{
  "num_attention_heads": 3,
  "head_dim": 64,
  "vocab_size": 4096,
  "attn_scale": 0.125,
  "bias": "all",
  "tie_word_embeddings": true,
  "init_std_qkv": 0.0262,
  "init_std_up": 0.0262,
  "init_std_down": 0.00267,
  "learning_rate": 0.00173,
  "weight_decay": 0.097,
  "schedule": "cos",
  "final_lr_fraction": 0.1,
  "max_steps": 5814
}
Each number is 500 + 50 x the weight over its row's rms, rounded and kept within 0 to 999. Layers, rows and columns count from 0. Numbers have three digits each. The size before them is the row's rms in percent of the matrix's.

# layer 2 MLP up, 768x192, rms 0.0881, rows 66-138, columns 0-95
108:496510614476504488412503522377489511566510460372429512543495466446490509533560515458523468488528525485446445449568457417534524555500636501394385548542508405546504498558507519595484566465546562446500489493408523581518457470538540497448449471458473560418564526441541587585446514550561455542
095:469487509511520447475485488473562506413477506469477581629538617494540575462495494494511525479554437509445549476474541561442395491548486521556402530494511538535450579423477530521534507437446510511569507537472369479470534440515490555566514541452425573572461489491538521514556471495451439526
096:472568514555565515495524473447501461529428435468532497438482437510490609522488503455550471508473423476480484458602475501502439442424541470545462468481498456530436444538573504569519492490453532429476529508418478450539526452519532519552519468548462523558548510489477543500568477472519493465
111:464512531519504518515518496464502440476461364513498571511611530486488465446633563534485501480396411522516479509524385516451509496441422518563520482570571523522509540421511595523545414527503555510508517485413487509442502495589584515515459452528513565502597440500504486467414410486399518557
118:511530617463463549456579441544599481508425556500553504484487544415491468489512511522494521494538514439502481507449408489480548528495547477454472460427548490538500423571463498479496401468560533502517491580465500546501557452524457609534463480504474503529528580506533506642396470480356594432
117:481543431422461477496546413559529525443500586516525476362545519431601530502507460519510564435397509515499581537508518470547526478474541480593461500563556509504476533573476509444530489463529571492485474585495435485521486490472581551471513528455476568546502589500501480552498424505508546442
123:418556524553443505496489545453594487520423460477497545470558448485541567537522467531540450496489550492548401484560429511561488464437500459527479524456622411491471456488482519506534431547509501475568529547460461455543480511561523503463479461483478556417561500448527434587539525454571503584
091:377466641435555508482543489445484470469457447451504528579471474435653503486592518545504418526439413506538482528523469562419462540499576484558495454434557455472514550464427552548558529512512502522559508471451502494490610439563505464457505409492523588456557476523558535466462605526500512463
075:510561526488508507454562388507486463465501554541433537458507564444538526469581441516526523495430469445470548555532432424496446471555498518453458478380555457578475464499514585520498506396494491401510507528426512489489605387562556527549477531439533523585458488416526510507523424490462520502
107:506605516549530496497577509544565502448488565481482539564545616480452544470531501534494492431541462475429585435496460530510502500464513489561458516492445453522354566504543545477531522492498545465514556497415557409515540510553503357532473443476419583518448500445569564501598488444477387489
090:502563565510409501533531479547530554480476453547493515552614512480456587473566552469555549531639484473573560539460510560365405507517469512479480476451452468398388410443575513458547513559355532461470455535434497555488505509502498509514503552466510485490460524502520466537454479562492494534
095:460529461493402485490485468428502585475511485491474459496477493484517588437473467486497504547502471502372510493579560474473514447443544445607430534485535518558445474508569516449501450581419480484507494610470450460516535578549650566557522521508530541553556528550583535475529512445483487454
098:508488531515455472455582425468508510555504476418445525617439573528447470538509489481477424512600552514464488448479488538562509517482523415443491500468465419513484497521529464450468484567498546466495503549457460541478463439527547537448472458560426471516459483465534655581429532464490433573
100:426521568413580480531490464463535442625455540439475491470488446440542437507563583561437555517463491480494475528475418496526500483459586518536396490568597430480441535551493590502588542458542625474578549539446534439471549473536466558475465466535533613451572443506531477476465440575421517499
105:431492529530541455410526535380528415492584429377571511504492477475615478476612411470413453582426559483369479401505544484539522533505507513472490539523560537618446523422584521590508526407528437494534531484502503532403534448598518603558443498403473548474522522483533507493430518580475395491
099:443597573558521446403575487469500482431425467507607500578506494467499477497636460466516544506423547498482489476612502536556545521459524485464537529439522541508500472472585439586475485409447502495466488440438496465402469516556566497456467485465435549452561533463603473555480556532459458502
086:598500526514563436440536495487530522483545565512487620405459605492501542462547543502493480507446512462482499530410499495494472432645493501438490611425579465548483469431589537510549458477492478437584536431452501525544550438511523510571490492432458608604467457434513453507486450477515452527
111:500564554562453488500570449535493460534436470512500499416565560438511615502448530591453446404440413513396490462540380511432470452508558477557501506482528491531432524464483456463516444558539558422492451464500524458484535494564491480549452433500516562537492538481576557531490486399458529423
103:463509600512492522519514517424496508478404530498489560419529514460551549518496482473493451536460529438525417499394501577514465449584490529549447493488538530528487412471463552477547437555525476475498488510439485472497556444483463558517535482546449534518585519466511527475493574519417503445
104:511479560474506533454543510586507548498483486431554509540491548506530496548437394451562507479560539388531441460408487480448513487483587438421486484458503568539483468469486531608501463495521515473462437500476448583493452440511497572455452441486538491454520599432536523561491533473466599522
089:465530558510426511468541427541534513529441450454502556526640462520586540503486536492475502539509471468402461459469477549398393445561492450488431499475526468529448503436461515477557470567420537458477542474433433538553548486537593548481555521523507585555508547501498538547440525440542520413
084:423543495425491489495564384523474574379475551494465505431642475482550543465462470448486460485591399412471487458499412577452332474500503554459443502505490491514484449540519546448499470459537492427441474492459468515586462496496555531537550550390429523532499577480508479498527499518567489455
104:544507504561474495530515452432585504526467560456577514480470653582542565476573476499541533556398523447386499525461542461446497505497482586485449538530514570480394544603579589459540469523442482498524510526484461393427485486516551527553501491500452485514458460418528484465530503403475499566
090:519488533418450517408525414502539441524527499447546489506527522529563514456574455510479461545524527485407407470513413554528507519504525461408468495476490499529499451566491507480445483449470512433503498552448484511446551427613563602481462554457491560490482539484508460544497503531485422506
065:545526497506495360467425500558488521492502518418447591494525421470503529457545595444517472493523504503436540403504581475494543473482526553391535748561522538543493432392521491527427463478552529501622549563520332514531444440514525530501446495494514508538479524478528547501464432493521442556
102:476524538515545566437493497553502445503506455462500512512596515529551594391468494483583490500440423412466552440571426419457537505477522544484488483566519537579441568405527480559500553433495487510463506442462546398415491486512514448622476417465538484436472528529586488439502433399493502465
108:531479551473457490495471476618479473422441531520477546507559442518577562533486530586609452429526438465486433512548481529464462454462482505537516505531458399479526378432554559508559504571422689519493541518401528459546584455502547487431558486450507468455492462449488525461550509484409465462
086:550557476517513527462586442467533479421514543501456505444503639524553511460524409501527533535418476492511541588521485511456489498576444507542417509385557383582409511504556536532463531465441485464505488515431545477464586481526509589598516468437485505561487458403517461539548480506492412517
118:384528476463503484423466500451545489494497493404452554573551494434563425485468473439485521545479434499508491478467492563482422517474475520524397494514578448614498498484492548442461489511530553505470524521457516386570539500536494471462505493500497488454578469486561510560580442606528407583
116:516513552547471503495485437458477536576464490499497523575499508505485539525496501443586580500552453415391443481541476436436380519528515432411464495497486494525404467552571497499572388543474502493473489534499495380559545520498521592571549472493425526518490478477426513468530430417548487537
097:441463457442361487514520482501501471550447567602639608541498611482631487459490437481554528439519454540440445540476452483497483415508527540450406528584504455544510542586523445501503455534436515501469504506475462407442498503515464477547463556530523547444523501509486482497580485442383562439
117:531579468543481528516446591500546524550467490519440503496556550460559622398599505568462525546431461554391535433466508475488499551549440623488489481548527507529460499468537487465566446509534508460499471529467518420462472504593461540454473529527513553448512581441450499468523441562494429529
087:591535496506477472478520542488535400470447460556493586426500615511440571444507482476508385474533507507473519478490560519551507484558489505430497565500557469579456389397595533462511433547425475393558559485457504502473477387527480512589469447518454503560445510379500511498518471449544487497
104:486506461474445470486531506502476487544495558413492566497476506430486623527470521584480413440514493399487406408552477531482525485448559453546469522503577445478423472470472479484552538569449599462430572470451547480543446466608534447437440481542513506499568516444531622458578522427503532577
081:518522544545561571504584426503471487537536454419430527531535459529515554425577504444579530553514406557456427465554440420429369488488470547520406508378518437558457483505503502516485493467495563483458461570460479534540570461560537480547514467494510551661501444489522507554476415466485481500
107:476603490606465522544576496525469507471460466371538491506597567569540446525479385399499438472461504436417480471463438402421503474497548479428480510457521547532442523544481495555502465563451552494425483484471540430451425497529559496499533472517550468463471524464597538515500553512510560514
093:513508502455574548476529574486532456487507524549563521559515535591534559458464458530535544472442419454471467335517499479396530577569537560467517462517465552457412521475511537582560577386488488483527541431508518473440542524493547442553505411476523474446475473521473437523521498552516502477
135:486505614460487531454519397526502490484444489475479566580523569478558514523564463574511546441555440397518473471482411580435364508425426420462464491411530416510472483492517572483513511527447547469494504562456469480484549460527493519556457507505514536495463445522539572510608529467482525468
100:435494563551479497496538504437487419487501531480535527637494536530524531486505472493550588628504491477457542465441512637477512348521549522532477491465612552560500538443598585623493448447436466505487495506500449490443571537517534540580539423547551508450572406499479446500470505489446479519
103:436492608565452502539480516460484543591444570350500490504589467462499552394461461429482523512489487472435423472500471434499468538542539498458404519486604498501434549595554596554503530478487520462522488466492499532490539485615499501512515497521483541512496557426519396555464428470570479497
103:531523495547610548497608439450480424478527532482467510467511514520527548539593529592423488456497461470436492540427501455409538457461505477551516485483455536456515525508551501492546437528528643464549457522428527516404464456561570518484465494568570498511517584464573549514433566491367503522
103:438518511427514487386488454470492490552546512476503524485544474513542537520492617582411439461472469498589447475578417518461520536445499526494468518575540446526490475428571505542521557448535520461580488529472502580528517419524546489526531471429486519582459567516506542504409532462449411483
110:435518571541532509505544504409515526480472442451533531614507571542535499485490481460507568574515465361480476503424466679539501437510536462520502523446568518515426493451463592557518401511487437520511499594472502592495496502488516465517476450558474552427523507535523421554515560469553558615
107:531575473506446497470494525519579465523418596525449519516565493455524586448486529584440454497485401518534435492434428533499529525470492602504505469531537455450462450538432487454639401565492590494511437520461486514552510487598422497428478547515468525439561556474503491569556517527541530575
098:497541470531567516521537482546497522564462375519516517430540529396489555448465425457515534543353484475455461518484506526437476422438558448570472507587566549545474492468481453464538335542463579473462514541473363509480446522572509560474577550551505494540546527469547503585503466431459576517
103:426514489459496528421641536452503440498562489401472471512473496478547507503498487613486448470518528450494431439443498468454546531479518569503481497482519509579440523370450456537564473488508481412546440450514492586464493456553477523466508543480499512449547558486498556425509516454475453531
109:478609453559532467498434539454540446456459472567520547516515484486467535478562554637561530472455475443447566373485577479546511459458512523480457486565526464486443467497535578436527514552360515404529534497478508418491484506499529537464422485484561511517458539406517603477487538476533482561
105:532519465450500573496549491497555460498519473542609537478580529479576495347608470459498558597436454495520464548576464511546418559468450450536525472455503538540518415452545640464399433492457510502529541534519499550447481479470539562527607481462467511495492455460433392511527467569439573518
109:478560480486478481485483531414513523550572420485474460542465549541499621450485535462560525458412455511433490496495547481471493523526530577523454495558483398551430477542519539472500555468448540437504501556429460507525481442549506519569532606506331446569424465476354596464542486480513335540
118:450576535597461458516534490535581435527412590486489518548522544506511585457488485579534460446543447558433530371508458488545500438438574491498519521462603465525348572447524530531517486517495495450517457475528448468430526531521487497525451531543539689447429570438547494505551482436463540476
114:435525499550602466505486472434547448451452521403575536602583524449479426494479483516488558423483473501433405530431500557534512458457533509560467539485523434573452557492593589456476543523425537529534505467489503476428469525488511572528420579486439594508444604410556445494555430448478404530
099:529578497531459519445498446466488540490453446505540579501663469573413545508525550514503509552565449469485510437544450520492467496553371509495504514509504491566377533516572480475529480496546502425529435576453573574437493501496514451612467444485549577498432586484456490498452499458542458526
111:466536599526511475552512436437552406484375450442441565456566481519478555484509500598468483493441473550512425493491466557497469379444495556504466544522580473504528449440536520446506522537489511502490522479399518372542537489641441531516466513519511635446489475514566493512556438451511516606
092:562525494599480478542506548462529469574447459489487531559588592553459578571502573463529503538437508535503485405422490387443434530521516548503542476545481489457439531528638548441552493577504521467561418458469488552381491522460481551548542398506542506499394507379370511505432498526491451498
104:435502448446531509488488365629590577518466527453549512479461526474516471474460476538484555500556498435338477469502462431463509431447549487484448510503537529507433507512582475520435520452429541444453539453537492475523534541515409477512432586458576522485552521482621571512572506542523535492
106:473518603464590496455457457480469545473441500540496590509541475458487529470592543581500454422453428416559508560524445581409485507449541473529449497516472406511502401540541670489525524511541623465551571515404540512622537470555539408472507561493486511484520461479562568454488506454515524471
107:442471528569522519455478472619512504505519519403519456547490520582551532510478411462496527526445510504407395373534475576510501438570533437569519493506518555544466437454555528572507487448482512483482504476511467473446542451500593539468469468478459475514539391453519423463491505525422380557
109:440485424480510495515515514496551519488449445457452563538497598482523517489568485511523465626435536467469436455513594552494418530520452430563544492514538476538493543539489539454465451481505462514523571529487464514417452502517515467423525660527578588469543538423496525571421540425474602541
114:422526530548557526488524545436580508471450418508526552389628517524544523449510482580498571547421532480406512475569553388543515482429477507451444505509509594432451568498505504570503488521351475439519559437479513464454513480504569440556415510394505486580497540417580436521552423501518506440
102:501481535570472544346493517514576468495442367436471547568503501526434536486492573587530520460534506541521432421500520531485549484479388555465514491426606460450513568407493593519454497519430477467502505442487492603507602469561469421452513555543561485573505495471550538543440446471573424537
089:597602525549478442462537523532531471489445547508435595437561606551481570398493504513527449470513475439463545504486503534489552485536480531550511587533561373589484487428450560454539530528524478481586538458474475448561471422566560505456471431513453547520489526483463534442537438387528512570
073:568506516546553493492490529481510586476468374345436636425557505515565552408493546494470439563451485505576426377403517435437482549520470511433505535513477442556492580445470551478485536535522560502537512462465462576477435454485492542528515528474498561501481498517481519573504471464521584446
119:555499460533480493482548466466576510528452526608543474530529500465543563436525512512501488572488531570408466476588538446508492489524507392574509528482451556518427528474554462412423470471530566483528431565472499552457463479482534502498473432413457595465579544514465477552445451401462523471
060:478523540475522619559558492464443497505512543527594428508460565522506497544485477497602584458461513472519573517538411548475459544466496511518406365473500505423494565566519454524542570428522529498408498490469593423546649597594603508485524481516503464478579506538441471548466498497436515476
081:490554491512463499488494503539553517475494443564475570403469597452540526463522458530558457555416489449435467496440537521478489393577433492438446503436561455553455490487514604499539489464496527406467527523490456518498554504581552603522526616518517572557532460469504544495536482501439572557
106:420490531459546502407479501524497552502546433431503541481463529503618506349621454471474426623399492523527371442501478497618526537422457441494512489499585480504518468476499611479507531463495530492481531512487482480436531522563550508476430511556546509436503431502570541587461529606440561511
105:467434491402425483429482482411535526463513521406494529529509619502576430460532477497498503532526529444526499531423542594535478525529541522501478517563576461595531404483489562407516466506542604496496478593476503533440553530482498496473499529511433500468582500469464425593472505551451506478
112:466479519590555526523550561475531556453474399499540525544503566550478582509429451521554494517446492488470459390505547506462529391551446483468542516459510556479456575390537547613462509511401447445422482451511457557407497500509519481494508451542499483451541532440488534471528552406505478524
101:544516451525429485469513481509495582465530490552527498540542549547521471513497467461533487462551516427542480492481481534487505597478496472460494495396438482538541389524473468419441470532572594483546427479453496536408441537475476472429544532496426535415576589459506404578570544537548559469
103:590504524526520502474483487402520471599541485456446535542496504516444460402586581436526494533506519533447496511474489490502456541519568424395447525453454389509456420536484553476535517508525540489575583495402508524538516545505535501514562536542394648553527453501468473459513431416489488487
095:412629462540450468511464411470648552529441549439511540531588604529499531480491457454525535527475464486513520517517502512502430514515455484562443496428610495492427539502449585497506436510479536482487447440546453541469569479519506569508514422454536566504451525371492441568544426507572505601
091:483468513514537584433556529522478470401511485520509486439521521514615486501525508545523507509449528406562428477437448551436517511485497558525469502445521512477501446574452520470446481476581503573504537509409426469510439411552583582434460572430436513533592441530545481649479571487474508564
109:490516451467471545544531468532542564458491530457569527501506481508555472527540481450463606584459564462514520441389493495486484496488434592483490497443512549441437542530527556491562489500491580450620555522474433541484440481469530535405522491500568625455594584467558389578495462598542529505
# layer 2 MLP down (transposed), 768x192, rms 0.0676, rows 66-137, columns 0-95
111:523477495434449479526452521401581482492447551490640519445455504414500504583474463503443519467561512516505590472589513557485534546507490513656540503476548415492524404514481506610465515544507460524480466556479521503567476532405501431633541551497518646530467502462505521529507545619556532524
087:549533501438544520517541438576471546487560485550500452518487488575569503554534554463558476505538382390451486500555490619525458503456468576492530537529482498516524484529477530513412428562541471493489324516544405484444486379559491524582532465424539532517524490455556551517532527548548469644
095:501503537551483550506589485499518504531536542456468557479503520486535505504573469463466499455498446505490437413541408460450375473523555523421415549447472456543420520440469545513546497450502583391459540553428492434520480497507510538468510506409468521582486473464465548533555423462553427429
110:418457431490532498548457494459433575523502564524505452511483502549451484490536568469457552434501518514545461599522455514507538490569607453591562522463542541581475486520447421526500473516544408514517468526561493522409452543433536519631457443430503541534534510508495395477425488564569546479
106:508492484542506489437558429466458525461510519395414520521517449556459546507489366457484516472552575448493514529499560543562493561525504480537485504543573428608480531480556421499501505541428450419449459527517495359452513553546560551464512549483532437443535452342466534496535558461527489519
111:424495520527457491499518575561481514604418540378476501486568515499510527456493423445576497445531583513483508560494508469467571411492479582538509488473418538475581578489469443498591451499457491548460397536498444511556490469550479480425509500651468635476538481452412515551450494495516499628
121:458575407537506494457485476550545454508451547537583500497499469423585637545546530509507407510405468491494418406508570542514458510465462544558570498539431596490515403456532475441599431532467572496454464516530479513491440472576546493439484497447522386441493578465524473528559504517548435553
095:516459458485534529506482506478484592515524507496599497542507466557479523543486476420441519603606553444544479580457437508500545493558517475545613497452391486620447504607466486489458473510442389553523507576493477523491503517484476458511486451507496453524540440476495371491502418586523446481
070:491488479496538595498550418498527422501478462506518519527576544512568607442549538536534482554458365455507527485494455458508476437530527522511423438410555421543476499492487481518531475453467567435560511531466524503514505431593571521546538507461501517526500435447502474523491484489530477501
104:519553510393509478528572462551412520571458389460554423485460471471609514532548506447542408511436451535480469485579394461497497557468522527520485504482500474448481509504505481508508533596406549396533499566503439533513514376582502570480522514435514459539593526440516554468516473546504544540
083:556464442503540543461575497493494569540495574580459470476451518493519488512509515528456488603526569440411505402508507499577568456462559523392455513438484482544473570528437520382354522446553593471483505504482506552536492530486510450537568446507576508461499542527530468521425517464454355407
084:521537524554498538456518462468556444512504484459479505600520558562513469481486505498504497556592462532422427523388590518561556505413493414485476468496549570514516470482562497496533518599452474427530524497452516562388502500528447444546468482566554441458484496474543483474381502473475473385
096:547487518536392500494462481457531492493431575551514433487641497452478579442494419580512476519586471524476496560546538457449494405609525542622527516547466420418517525469409472587428431508463495582525489495521518451467492525467572505564561479555568594416535406458509498568601449449465490504
106:476421458400543491469506615567509500517501492449508468491465548412514537506578516503483484504536622449468595484436501530474584465405478473563495474556508454576482507533477414557521487532588432403500451449552461646499494479562456559480496480529507565582546575474443430518485465468497506521
105:501551393429473521452472489494515537464419547522416435588467441580513419504512429477557607557516455544512425498535473395552489471499451511542547541518538482512425464586520599463541462421572455463505543434568562544561533515491450523456498504619490539513463564547519511535561563520523518492
110:583492539481484464532517526457458620459526549473506476482427453478449543502440488533479448482468623541510550556617447495397401463488582383498529483485484434466529453529497446656571541432447517490506536507495523513464472495447428478485468469510424467429574579568446511481541470450469546505
115:442450489456558495573472444508485539549570566481514407501475370537495517536538547539531558452508506571425474518506545500504541520485436568477504551544463574451470457556509491483493485462466476443443433590575486466485493563353479475559510553513532470505495481519552455515420517511469481530
097:462546539512467533544497542541496474429486476481629549517544485548605518509452549535597569524446376502467518539563388472517489407491456506486498467513599533454415477464524467508480417450646509414509501531539522475579494453538555447569477434515563568470496563518517541457517515490545557542
109:527567470516435533574566461510501402476474456492540553455600547547523569479552461531496501494599481417449489388541423503488485469517520521462447472518517455522478459468500493538552500433506475458500541542466413467624487410523533562501537553512441645454495500476581511442538484428463578461
098:557514487622515490475396532489495497519601504432545490520428451396441459466476393527587482502469538557512564546398535382456555485559413588526444513554482507523410471549476465536450463536482452519553489521535465593428505568537544520502499539578501431529465514506571462540511575508431460496
086:451535512441510534493457469498555488572493425511526530513537512493514614498556461476542453461531475608396522468539463482468427489483491581492424434529488430523497480552426467473518554511455568435468517500467336487433444374533624621521479587490556545447545533520503542518544458507455479503
093:459479509410520570518565471466520522479518522478485560556525451459518592510515530508507499510557358515462495437542446480432349505434479505454420461478465518491438528537524514447501435431422619400481522489476389510519476480602550514508498591454530491482581444480538551584511465524482449504
094:477496577501521548497523462496471464388560515503447501556530547485577524584536448509528547509425515511590478570579468561412532495460467561482590508543552510511433509478450470471488526503493523504538539521426449485493385512470465493547469514503473463509414410484555490405490594478511503471
073:513461598393500544619479424505485491537560555391498540481594444480620519532476493595498452522475505541517442499496481509558415541486502557432539419545506578499519539524463446532447571500471568417494464549485478545463497421560573530507505558504508466424557497496524438520421546530506435542
074:509481468512493575473579511402505542462488497533530432457440582494554486553407423502487521458460520433529484568422400460437471509530535486542383381400498449472501531519529537503547584487496491505411491497420670474477599618492491481481548506503479520506542528503427493491513524528494475465
097:455475484506497496484470427555540484503555539466572485511460522458590513498587487507546507488527476529462470507498583435509489484586524457599485486405445488564475469519461496509459504516500613442536558554504503432421420446532415543520502472474496503470447536552489531455477430426475499457
108:499514468494459554582491438468526606475404456578566537488599509547543578558512461464524502526530494449495563431439542520504479516409528470565596510554589563510445463472581460489546563565414581472511452517494485451404415447474493500545527484382622513486444543489464414468452569528467486490
086:541524541574541581473555454477525470499447494490474532466541557514543498470534439454560464556439425502503529466520504472442499452586453512488462477435544399558457518466526521504545487466525500399519627558476550561558562498555493526508524421563427575588460488394481527557505465528529488437
118:492506398500577490489391505475484487549487401505537465410461482434583500459505553539443583549372502523566475473569521429542512484445391515557500475440460414539521466444510534478529584562482541488503543443580492569502532437444561395473514525489562558506515555494588543564529521470508548480
100:452478490523480530520452519598429468559547403465506458533470523511545424418493536465415536473530546524465473565492479462508524452513487455541475520469478495499502513525505499498499554587500485518469575512573535495507492521521503485483497474664514459559540538500463582519434504539408517434
090:493542397558544460475472547526559449557503585548531465484520491595538515520506444499516471470509534600425538443458552572511526539492507568550493514430440481493414535563509524579492532478438432504476493507426571550422493531545509498465539374477545466465472379506501455565571499473520494550
119:461507529485412497486385565502524564454500587515524534588598514410547505457540449550522511519563458494409527480396473397483507525584490459539454478677509499510558457553533433500524482617554523531437539574457512435516503494528502531506438508523466524617535545584552533492489499604496461436
089:489523440465546544540477489511527430536536605448496513407456474532452536546475467592496546592539548548517507483561559483459563459533524480491433465519467440521411478555478557443493477441473582468487512490485491477601421480471449445551460431587570436346541551497484536465510553531536586393
108:426503413553421570466545536456571419446494510441526559571535504486603543462498536512515555510482441445462502474510525508572407489583495550551465502598607449496459578445520482543587562516479581495463496442479512453459469530529500502479479442460387483428516502460506577425481509513478535514
083:473526506552559512549635480463528477464467453476455555509576524532490548419524505436568559523494438482470484426546453482439441446570528533458447456414589461558384417556512496520527435379510573321441487534450444510462530483572535544484447583555452506492449482408537522533545460477528508546
106:423558474527476548530619448521506417427498573500527507579472498493491470395565425503496490376498479494466471467431541496518489618443538468519467485559514526522525504466502596402377500456439538462493392546460489483519460510564532499569544520554470432529470452521508501592510532559487481551
098:533459490514429503460541514553447485594526480600544528507377492378485406473521558511579503568432562605514460580508546485477476523475453486497497467487531429495491455498393449520469469538444453530512461445598505593497591507493507509525405582592581565514477546420497533495466513506515504478
141:501550457526497511457523435391582394572517537477550522563547542483477573577549470503521491584566550532454560465504354533482584626476509445504604492462437440497518525551473517404411416474519481522517474523456526503461433488438512442434463456504475481579506544438469501585427460481511441446
111:565399396428529530586489468558416477516493488459432438581509520572594466564500582452435527527548409529474542484514480520467422483524582530464499520538551500593445445572516463558502518467449394470457548536570553401514490474503511449595555531589502491493464461485471450512450435572481480567
116:470519619422578515450495498519473507503456434481519474530581533507553465470496584482536472604526453518527635510561495454542561391536597464503513502586515385546499516462524472544523494487518555398527444440506468525450487464512447447462580402487522469471529430513539452483585533455583547489
102:434546431541519521457537481575494475512573493490597511523333484440508458563512461508513463506531462591497529578505557510496491411444565464461472490496357422400544509537518528457516519545519555468615473580624526473557542554529452492505446498515503480486472567492477502410512495508461440478
101:618444508459564547538568470469469538522556582469566481552454480469569531501443586546518496497520458522538522529531492462388463469407522518510486514589449404443514536464495519515442479421497464430519549523507509469471407442505580515524517548398437519540588542623594528464488443454458451530
111:597497468383479594548429510481481480519506477550471517510650529467579534521640494448432520476523495588531513549471445490470506517445592448505543516468463508572499461457452441394515542434504578530480504435493524375452500476517456450546539530593502482439454487500483571498553458488472543579
103:515461583499462490508438665508563439531438464497471492592474470496445464584463536524523482426449468439524415436485484492530533545511508460443427485582502596411463503451471512463535507556539489508462498500461467504502451477513434555486557582553439441519539489547522602447492532587514487485
101:554530460530575469479450526382600495464560516502423545567418430450500497515518492460446468521453571565525567511626486552495441502443436452486489511560479480427517473499507614478507599578633481515479509538462417572485527535458433546498487511468536461526574490546518530528569458501530510479
103:490481486490487494495570494489481569528488598507563517477496431428476609467600496439464557562580500501566422528595484442464479501468441470644513492547467564483517521515509503583550505574455535482498454471582485571541413513453544553501419557442498369486462474503487563461569553544553570514
111:578523409474523527433502458462594506498453583577524533549460418482505457464496535487481396525482532494471448455518509499528569602519482495491419506547526505452558520479467494541552447624600488461537472571475566518544540494450526434502517383536496472530499419574513604401473549557544409500
116:485423526413439529517508439560453475490491532501523507543428503531520601489496458499409511481496490480571425516469484497565487496539440588662488507547420461560570454497507464480508501503443593530522547426479517466528485518420528523549559494498477586487551480543552487485571531545405537526
117:523556452554491520555609457431474474495467527545528463627523510524454512448521550535534432543555474566445513519539536563406548507464511411477599490452466516555531586469484563577534594462482501517453472492507429453520511544516525491457383432518492529486495560450498446403496437480422387506
114:508427628479603481591506476448434504543557462475530448495439540357558537499519477501586495508420583471587461483530439481460563461467528424427498509493441482516556449459565520504540551540540462534481574638465511559537592563501435503491456437450413398470519508482487559566480460519500469489
096:433476479491470368470486456566601475564553511507566507539536524434435524490466514482488502461496514488409431492500453523530519537409565516516499643555483555466503571547505572538481502419474503664572471518462527464456495520524528492524477532507497485459448534462482496483471498438471430521
113:542544387400500453494486463500464442466494453585452479411590404481524521478529488536479465536539569539491467536613514427500491487483579501439528496454487510471582571491470471538530529478509523554429482550584564552381502470490458571467501556515536496544490446447477560526554483443455455463
102:531521495433406425590458568532465546491541376487427530515579515465484626518458498509552586469471449527525514456520521436437489477537499518488590534602463490549442607573551483554517472574509464547547472528524467532569581531595517518483477501515516500442497532544504520403423453428533443540
081:551480557448556528483537565544515557501530527516545452559464541464484429381395481537451510451515457464471506509496555471433554512616549518494504488478540544523541507556469513516461499477494494606473538611502491479539524547482493532460443455445465551573509505477635512584504472521474529483
117:541544443396486475490540487475451527623503474549487517468448529491473478573579563507459501419483447584451574503561531552517449546570400473451531518454432561509553520500457473592573467426475444556478497514480495515414470516513353555429440523588570531505531507548363513600569501547478441515
090:529471604532584491486509437512530494436493492512420492443534383452487465506453493527486375470514551381601564452521458452440498474472462536462431545496530543530526522418453519573463529493440535526498490536394538556564490607539574526549548526362490511480531488575491453493479511489421566464
098:553378547508493497469444476530472504446530501570552461579504483567551504488505486524534511507522489565530477524558593612430521501546451495488510490456408401434532476440600521555526615487498500375476424480443540498481445397507532482537498520451487514508432539538508456427546487465460494485
102:549512494426437456497436552458455466478505549523528566487523442513450427514503409541482451649463587525556439502572487513471456546532482517513488482456471460553541535473506564535474495603554484505499550559422561479552544504490455501544511488562586593594457494542455546529481459459466509458
117:476576607472482540498510523527523521444428518589455521532493477494514590512411489476503541526447548574441482467525499476504583450509488474572553499469573517489516476415443468467497431595449527478537488464557516503534510514370505585512577525467382506406444489464542458469612508538449460466
116:506470474429519513519498522528462455495464550474591526577510566574406402479491490495437518438454577519517539527580554497485527554501565476540546477527400506554491534538489540501466478539517537482508566520564522577521394542484422515603545539526558559492482535584515550512481467461599575566
090:357504542485516573597510522434525518538482517528513472501529501509549493476446558497499511567517519569559474535550504545559456477496547548556555476514453461524449507442500469392475402515545602459518446526537455459554460476487486497439445535510496501350595488445463463500500444349582508547
068:437429439547536480470578518519477521472485564465489469530561515434556439481424527545513572533495558430526490480423536466456534478503479474522516455500491412440548557514511479555498527603546488545495448468538545513553529512516419510482599567501549509522487573501491477486471508455478459468
123:464568451481565498533602450507491526551451514591494539473479479445582524541580508492561478435491413548473523476487468583521532516411490457569474459478491505495470533521460401532511510501497489461510521567518487461547465481416412553541409404425481552502551586473486488460486487457458570468
090:480528483485544455537488556517519539485501535463446532386453529480520587529484486530510446526535512478511509577498592506476508487455504498494486424510485531500489508437550563461533473512479488517554471473434462457425566492539469483537562592419536508486523505474531460503513535532542508536
073:521534582511506595573534435573560457486452407506478542504549527493550468434560439517559393562503400501434538505515366429535530450520497526454521393444511470518509481500522539467545462478425541469506513519519555487556545476564590536503569549488461597503517485477505506527480462531531460538
109:453467515465518439474468391467516453453523536470374487602385423524408470500456506472529528530536625493467466537492493510620498553589509534496507501468390555495578394487526551447580496504575515526458537561527427445609533514434563505458466435464565525498496475501469502542489479577532533550
117:398562510437589496529468420473523481456510533349555527536425550569552482482541513452523512482498565531534569512407512511550555396499533528520502487453451536537518442473479490509502473578377520485464523523508504510552504574400543540402501434462454530507547560368490486462411572510473502594
125:476487502464450501397537511524508382554491549574601490519504511504522446520500515492408557500498575593515411547545543519511517525497473504457479485577506487463497448462510450423518485509562472454540576597424528563505621483482504479514545566542473517545472518575527619515526469574491554466
100:501470517551462518466466460500604518535530474487571519577480489484444490472502506505403482490474576606449410506346484461547490513542457434584487507410408481547509466455373523520477418571461499469517468454552612496475469517495475521506504474544518546499440583475571495529469444464594421606
113:541458553507488540546492452532508502463473669530480551547577444583545530546465519529521550543488499504550504539457496495498517530436557425527493507494499501522521473480494498534462472522410384493558537471546511551462471540467516525455542371485485498546502588529467468482488569474390554514
099:534527521579475539472597437414554464540573485506540503435609548537556458515546448469516457563516516476512490516486424475437504590551401480532413422456510512543477525541560506592482479499470466420520543452552575520464615495595506606501527423472492513554454453466509503398492482568533517526
096:544521464496451468522482520498537518548477479431442473571515486515540419555408481458449538406513435616494528517599551511439533508509436465476480507422465441487553569466546490490529535566433477470485558519514476534446599536455523498523458533471566454623528501513475522477581460455587508588